Each number is 128 + 32 x the weight over the matrix's rms, rounded and kept within 0 to 255. Layers, rows and columns count from 0. Numbers have three digits each.

# up: layer 3 MLP up, 1280x160, rms 0.243, rows 142-179, columns 80-159
# down: layer 3 MLP down (transposed), 1280x160, rms 0.245, rows 142-179, columns 80-159
up142:069167114129154169157160126056174153132148121170149117099122148150069084151154123176078103087082113140075119111116170102081160103143112124157151125124118136185107111145160113161124107150124119165130102184147169169098148070111155123105100140
down142:157160082126113133144156140115111102205089120088131079134170157128132129153098108149129132127172200104135146091130156134192152108135127100140151220118139130172134134092102149093134117111082111120120093106128075123135112168125103130129173144
up143:090132130087117121157143162123099123127137125101114111091103147143151152123131169033156167133161146133101108099150119108139101084089141141110135081148118129147148159123102126128119190155118176120135140135187119088115116132094038093174183164
down143:166069131117069118141118085143118145147154116110102126165142120167104155123133120137051130107081158134152096177182137207100121112131131122116102176121158158097119112139134113107147164119150179107176113116155136146143158144160176120110133134
up144:100128106110170092070129140164139129113184101118137177118070152075144120147103116157155152166053164150102115131175086121142085131150109136142119155150131086149157127164146133118166150121121165109108131129087147130159137104175135185093131156
down144:104147122196119107144141089124076100136118088089126091136075141139149153128115163107090130054062131128091095115133107160133105121140128169135148117133126148130173110145129069111161196095099107113086118156075098127089158125195169165117102087
up145:109143112124139113177081136154167134156123161146188172119150175140077151088122087108148118146064129173101126103124130197169107180172087104083113138158164166122108122114096146225119176145116101114093074159177153092153131087123157106206147124
down145:157081091208131118141086154165115060083109175100133088123166086159101154133090129086109158153146119119138158113094126119084157144166141127117135187168164113117144131124103162082126177149115123075169161067163104145118133137155112096143125170
up146:090147129109145113183155086109158118123145148098131133154116097123158097131108166158146091058170125084176146134113081076121180143080086106097157078149081103103068100078142154122188136115149102173078128106155179094174069117087119070089139117
down146:062090133089194100090183096158137119134054131076145128174139116125202128148096105116077111089131172089145101142151101115108109115086118081127131046078093086095124119123187126163099183092148114161150057200160131173100200111114134155132144120
up147:155105168120123096116092181132100140114122135158122147149183136116132133174126216144147105179099139130103156121140113104163171127093122114118109150133146119077114167161123112167117111135124104105160042140189162157112176060093141121157114136
down147:112100137202127094104125134091120095173136123077111160120066130105128150147146143177130102166118089090089184194168102147097169067192070094142120156086120124100108120042106158179088118128178087109095105124054129116139221110170150153105139195
up148:134098121137134131078096177139148112159147094151135123146123117125166022125150214107147113187116182133065190094114127149099110191128097098155171044122130124075168080034145104147121187123105062127132136078109113159154129198163092176099179136
down148:087125107117118184115136162122132130155121123188127119119092181109155144168148151103072158127151073038184098166136163084137144150098106141108094067164119146213093184136170078168162099209112208097140173117138167130158131156091070133123104102
up149:132171168107105084125161121162174151112207132072146047116077158127147080152135133062136116122175132187158151108232114089142138134125145191150126154110166072045146110066124102113155070164130150142103119106111077109092087125123074122137112122
down149:130097083158092213085120078146084114116121113181112146106142145156108152121173071157059086123178069122098098150124181097107115137155148129128118143144088162150153180147124139089108186126146042103125124098116136139101127130133154120125115081
up150:144143161096136145145124093161051168166118114142127109080147153157106146072098128191060129090083091102176155106181156086103126167154158126138142113131152099191126144071133145097135119165118138132111097099147108103114103092118161147110203137
down150:118121148130154094093103183119098122122141058084148135109140165120143121143145158111085086117117108082088087151100158043145143127156111166076146115138135156078166187123126146105143124120152141117101158084092171118132159107123094114122171138
up151:128167108112093152116139143192156122153074127134159122120112074160130156157094180133142095091120118137096190103123095154124095181168112099120142107082118145144129118133139105160102129112149148108055073106142123174099149129163109100185116156
down151:118112057160100125134127156134159172095139115156145135137116151183125120133143091176152132136098107164111146094118156168073129058146233110124178164134121168168121101158087179173149116174151115094149168106085113147129111122107139139065169144
up152:146171127163132070121136204155091176100086098150160029184122118084128141121126171089115150127095180074118132087090042132097156129103085081101131152145100116091125108147150172115117141158113090134169093177175192177148079103129100087089139113
down152:155149087103124165138181140133153054139100176141110120133153106084146169123106077124130106103155139122121141134139134120152172134153170175153105119156085137124123157160151150171129125136125111130093149108147137087099168186152110109116075130
up153:073147099139150181182156101104126129095106129120091170085141205149148110076191079167095175077106094169180152111154075167117129126158143112083101156053172174174062115126112048118182149109178066094128139104068131180075125090121184146099081153
down153:104130166164141162110085097144082070069182099125092135072105214129107154102103149137190208122197096184119139125161162070154105065125085156124125111131128186084082146111130152098069109164113119147141067077173117145138128129140138128168165089
up154:153130139128118128128155154125117123185133110181154159193132143150166139114081179176189147133144130132151099198179129138107115146085104145137177192121098135120074117053107101111146116118196142161116123160095120136166058108200169141093168148
down154:146163162098117118128159102086134089083157122110187157116139123076118050165087173150106121142152155167080131091107074096156095131163129063163132122126176098165197154129118144092165116137129100118111110108142115078137178083157144135149127092
up155:129124143090116136095118086117171135126160177128106094146123172110140166115122182137105144143089109057128167130191113145143149082160124070083147140100105133149154108090050108105118053136112155173087167157098153133188105053191152163157137100
down155:141084093183156115109096090136099165136118107102148099182116131203154170150111116165083121160143134160140126096123110166132083045152184153102084119167154128180143101100134099096116098076137130120139131081175126201111213097128125090122116212
up156:067110108102095133179124158139135123113135124125111210132096132114134115116050117169111085018111097085214133159110158139164117137213108104119160094107135105123187129114135129077135172129183114112143103141143222098129137123162159094114120138
down156:115135117121087159132052154161135152087095039087215097115119133164195125126144114104097070166115084123144122126122169114089134136068182153149088154160101185117126130094163173118120137108066090040141099079207121137136177166136140164085096138
up157:123157165125156113112168094111159075128129171156097152152096203107176109126230075123108125100097120147111145155109126111147151168113117151013112088125131119202084129117147101126091133124133118127153197186082153162115146112100104113131127138
down157:098163111118146078098116153170178129117130112160127143091058134096122085149099095106105129124131130107141069125076072100092132121129115152078125081123163167137169084123140074112143112099207194079154071087100148113146141118091113116144193156
up158:176103162103121147073154087108072098116176093095117064128071129160134097038158138108091112072070167106080159099125138150080142135162141198050122151099089076154121091115115140121157153108126088144164112138124139163140141127117089120098140146
down158:078137117143137092176115145114166167130152125064091160135176185132111180145087117115158154130173134172109106138188106112162140095100114080124136113193132168129131124136156112147085126152116157126189141095081146071100160149191114145147136185
up159:149180109113203101104129097113083114106141089060093129121121173088148176144105157188076135135097082128177159164113077201135158155187154072096092077118120130131159144081141085072122110118133102102142128108112089100135129143137107162105158122
down159:069089121163094166140104127158121144108108113115116096169105184184156135118148138172147153035124123109164075107103137133142082054134088191092098109133131104146133041145138124121132180111134137144109176098097153109055153124108158139163117144
up160:114106126053156115125127148136127125139173105172121150217129123172106155088122130161116066087142106170171171151112084122189172218157146140144096137189136151114139153171178084124163142079140155100163144110183067103051093107091170201090138139
down160:116106094183111113119124083140106096164075095106164165138135084139116094126089110154140099136049162105092120098159159157043204190185125091195140131144100121110106081174157160151112149117136179128087155157155132111146137177212170115111090117
up161:094112137082145146084098119109143124115144144114115101099122104146144126083163069111142137095122187096168117094128162112146132085129130088144150139181167123116175125137140125163137108130093159119102121067147162124072101081150177129096107099
down161:103119176111056122081162133115116138193107086096166104155149071156161111143152107155118136153193106085124128163155109113129115132167111138120179160162138109095100120058103098141186160176161129113143140185094129174149147162113134128196101105
up162:178149120098127139178123113116093082110149072080110175186182082115138097157139109051174096121072094188149172134119098118158152153166136152109144133104131119140195119145155088134080154160086164138130142110070094141072113078109153073136115162
down162:139097103181137156142130107157159168131115148134160142107135180195161151145169134165124114108106140107139116089157168092123052137083110079127123125123125120104102094041156128090143125079153076128150178161158148164065091178142106090204150146
up163:212197098085099048068087172138109071125084062131158165123117107122119086113099130120167148064138118186089115177113110167194120096205156136099113131121118101119094137149119081131132109188074126057178026097154167112084114173155062136173126122
down163:078127134128175195141187086130075115133164115102146135151147145247130105194131077141131058160138170194099171125099134136137158174080122153140108199124132164158125101125189156129143193178077146090199089148163066191086102086127118116127152170
up164:131162148157151141117120109116164133087141060101143088139105110159143169151115160106186092089139139071090139118136118123193083059154115097141179100124202175134101109159134105141124156101165131151137109100156216124115118116126152114127141066
down164:023116167159135127108134081126089140110135095106110117130085147068124124133162092199166130088132108133088171166168180127155100184160099149109109126182125173160149159134130146126071120159100138143076118157096091154121128195138118166134100102
up165:099124129054130113129173137157097117108128142056097255132154122142062164116087155104141066065117153115143177167112122098134158204144117108131102124104164109151159143137113076138100121132180123124142102094110140132102108120097105109077155224
down165:086189090123092098116130097115166095117135130108134141107175050162115169137042138144088138186123131167088151173136162192148165134072079207144149148164142189095123156139103092100141071112217123155121123153120108158132179136147107080132098130
up166:133098078123056134152142134135122188099100094136168158075138117085106186174101124129156140151070151150099151154120070111101098115107153113159182127188127113104070085069152137139168037108145109196151078081167171149161154109157110222081144079
down166:156162118126117116158113131198106101092179115076139187154157127135152124107092121196085163146219114116109099099179130104101165131145066134123150092084172102237146135144106081079160122159195083090168082085041092095145183152119133080177110113
up167:157094109105086110130169133119106088093135112083147044175158132142106194077116169123113123099099162089184104137156182114130174136104104118153136121130133122122077078100105125062152131183113138149132115128074116159131102132092087106147110168
down167:134129125142114122135082110096105102157104152145122165109158124101132131106148133115135121147135140133096113114103052096085101109212172129125113143096142117104137172173160109141139141079160116109127171170118131102136104182172149161127071113
up168:166131061110124115113203122147105120132153143097115119188137154171115168129154104072183098076108105118128106130158106104147148123132140137111147128097149147080143143143114174136078139168104163166067085090115122149065101119124083171105129142
down168:133135081187073120134102102111062172167143081119158083107088120137116110099134078103091088137168124103119081063119163175152131151071166114106101156124123115167093049088108088083120120108167167116126175118123128106229095098135116151168150110
up169:083116156111129136152100109172125086124144118127159137118140132104094180117144136125096134067081160101091129128086130124171167126216193137140121106042159163130147190035132118124138109156137128129173132108170116168142097122165130082102146153
down169:094128123166093107084073145115107103114185149156101141176121114156129134046115130155122151095143119210107114132168122136118117100024120134164142133131127084103137131116136130122229122059106109109067137114099151079162115151120155163092119196
up170:149173152113032154149096107147095135146112116125195115140142074135152145152193125132184159176204122139138142156110137092103144163103104131105130129145126130121155101127080089102127137129164169111139128102078087121114133151143144114073182167
down170:133153185130147080138137106087109097124113123101099120140144127137136129109156180138124103151022058128135082156168086100081152111145135141098128134145164133152125072097139125101150076076151126122135124123082188137142149162104135134155111142
up171:146170178110148104129159126150024127142121168163092144089132087081069122109165133150139109134144144127132090069126139147129147102189101128097108097094127139155156138111125179171133082117109104103080126104157097117134112130127097111120166170
down171:122106154088103072106148120185115169149122091144204208141138126140138088145182151178138129173156109101113172152115155102088098139091143123057191107165148097089152077123090140151171114121059120140050119083179122097173126062133178108112144111
up172:121079120157101123205165155085120141102112123114107101155131119164122093136110090154059133120109108105094126133170181145158151125142136070150095111149089140132122090097133149086087172105167145112140199122113145145118117150064168120145125095
down172:196126094134121173151139089150098121141110121192140126093126153118179114127162137095147142136103150125119171113115152157175134143108174120086106152144162123110140129111154184162094136091181166105134156082143134185120101071130152133100132144
up173:115112150125076135147145085147119115115141145151111116129117090124133162063074183126127137159104170095166152130136089087126140114124195159086169139090077111174207119147103122119114133118160138126080141151133132091132080145154217139150171136
down173:220094108151165152164067153145103134136135173189130091144151104126076154129162183116099099124142143144111120112134116188143115070108158065185178115128069125060110081108123119083074172087131128124140172103130149162112105140145138087096071069
up174:113128147127123087128113143154161140152132129145106133174110157125150148118160117144132145150066111160155129087220147074116145075144116120123087182067129114179108151135133131172109122124159120167178127152178244190161145114100059138096115099
down174:049090130092133131174139150088137127116157118100148101185125115129129153126110182109142066136082156151133165126131104079112131147127164151121103121113079122089095176207179160163154092101125161139124136136149100210167102142116184140123147156
up175:153121135188164134133130096138100164152047114067077118128067154097142099157179160133108125055145138120156044130126146080149120115159144131155088126065134146096106108159056093167152142084126099138074161102118131113113129095072075127146170184
down175:080148074149174152085155142078154175095071161184088125156075197171105126092113061046134119134165156149139094181192138146129179131128155105125097129100110092101078119109127157105107114153101102136162117174159087143142153100092138111084094115
up176:164135154127181146142160165124089114201113106142090082142141071115123108091113107085114124099094110145186123132059064193092154176117141105163155159167079082140112107114107111091115126064127119132167125184042142193163173132114092106098103160
down176:179144103112130078136181125147120153051122137103075112147113184175116143117154174132177160172149241094104170123127238149123094073102160136148169102128138124139119182106156155106140120156103103153110138045181090151084089147163164105099196122
up177:200133192041123110135102082168132108131119115120127105086062063139128160126072111133081096111126198120128114060100064142141128111112101179102131130063130143103126090141148194101144153088122127151073113138125114145147115135132120130118093081
down177:110153121138124140124120143163074102149067096116132123090123151100159145151151097114082147117113074160134070143115120062149078141142148178147109130085116108138105183126129107123103115107124120172090146152199156150073129115068111140174145117
up178:159119141153099113137187118158140213105100092122121081145131152139104131113161181149179153103048136116163181130169118076105137097122117107140072116079127186099118101114111046109065122185152103187139127108113165186084036073163104146144101087
down178:124145126168149120119164058195159152125144084145115085119097114145116154157049154162120133084105120122123185117118131148124092199111192138132126129106164186075134127175142091137070105130182050085136102131083174107146095112129148146201129215
up179:145142158102121054164157111103201034056113131176135085114114128133096110165082149089194163108170151134059139190121085119177126113177091088130125103153090124071178133139085077091102159140127144063100122191141144123127092078206116168089168202
down179:112137102143086158101144110135043177122121140116171135154128138107142135114182091156087076142071130057133140133160167193092110136171170127084147140058109167140081145076134082105108094154104152055064125137121143117102081134105113156064084139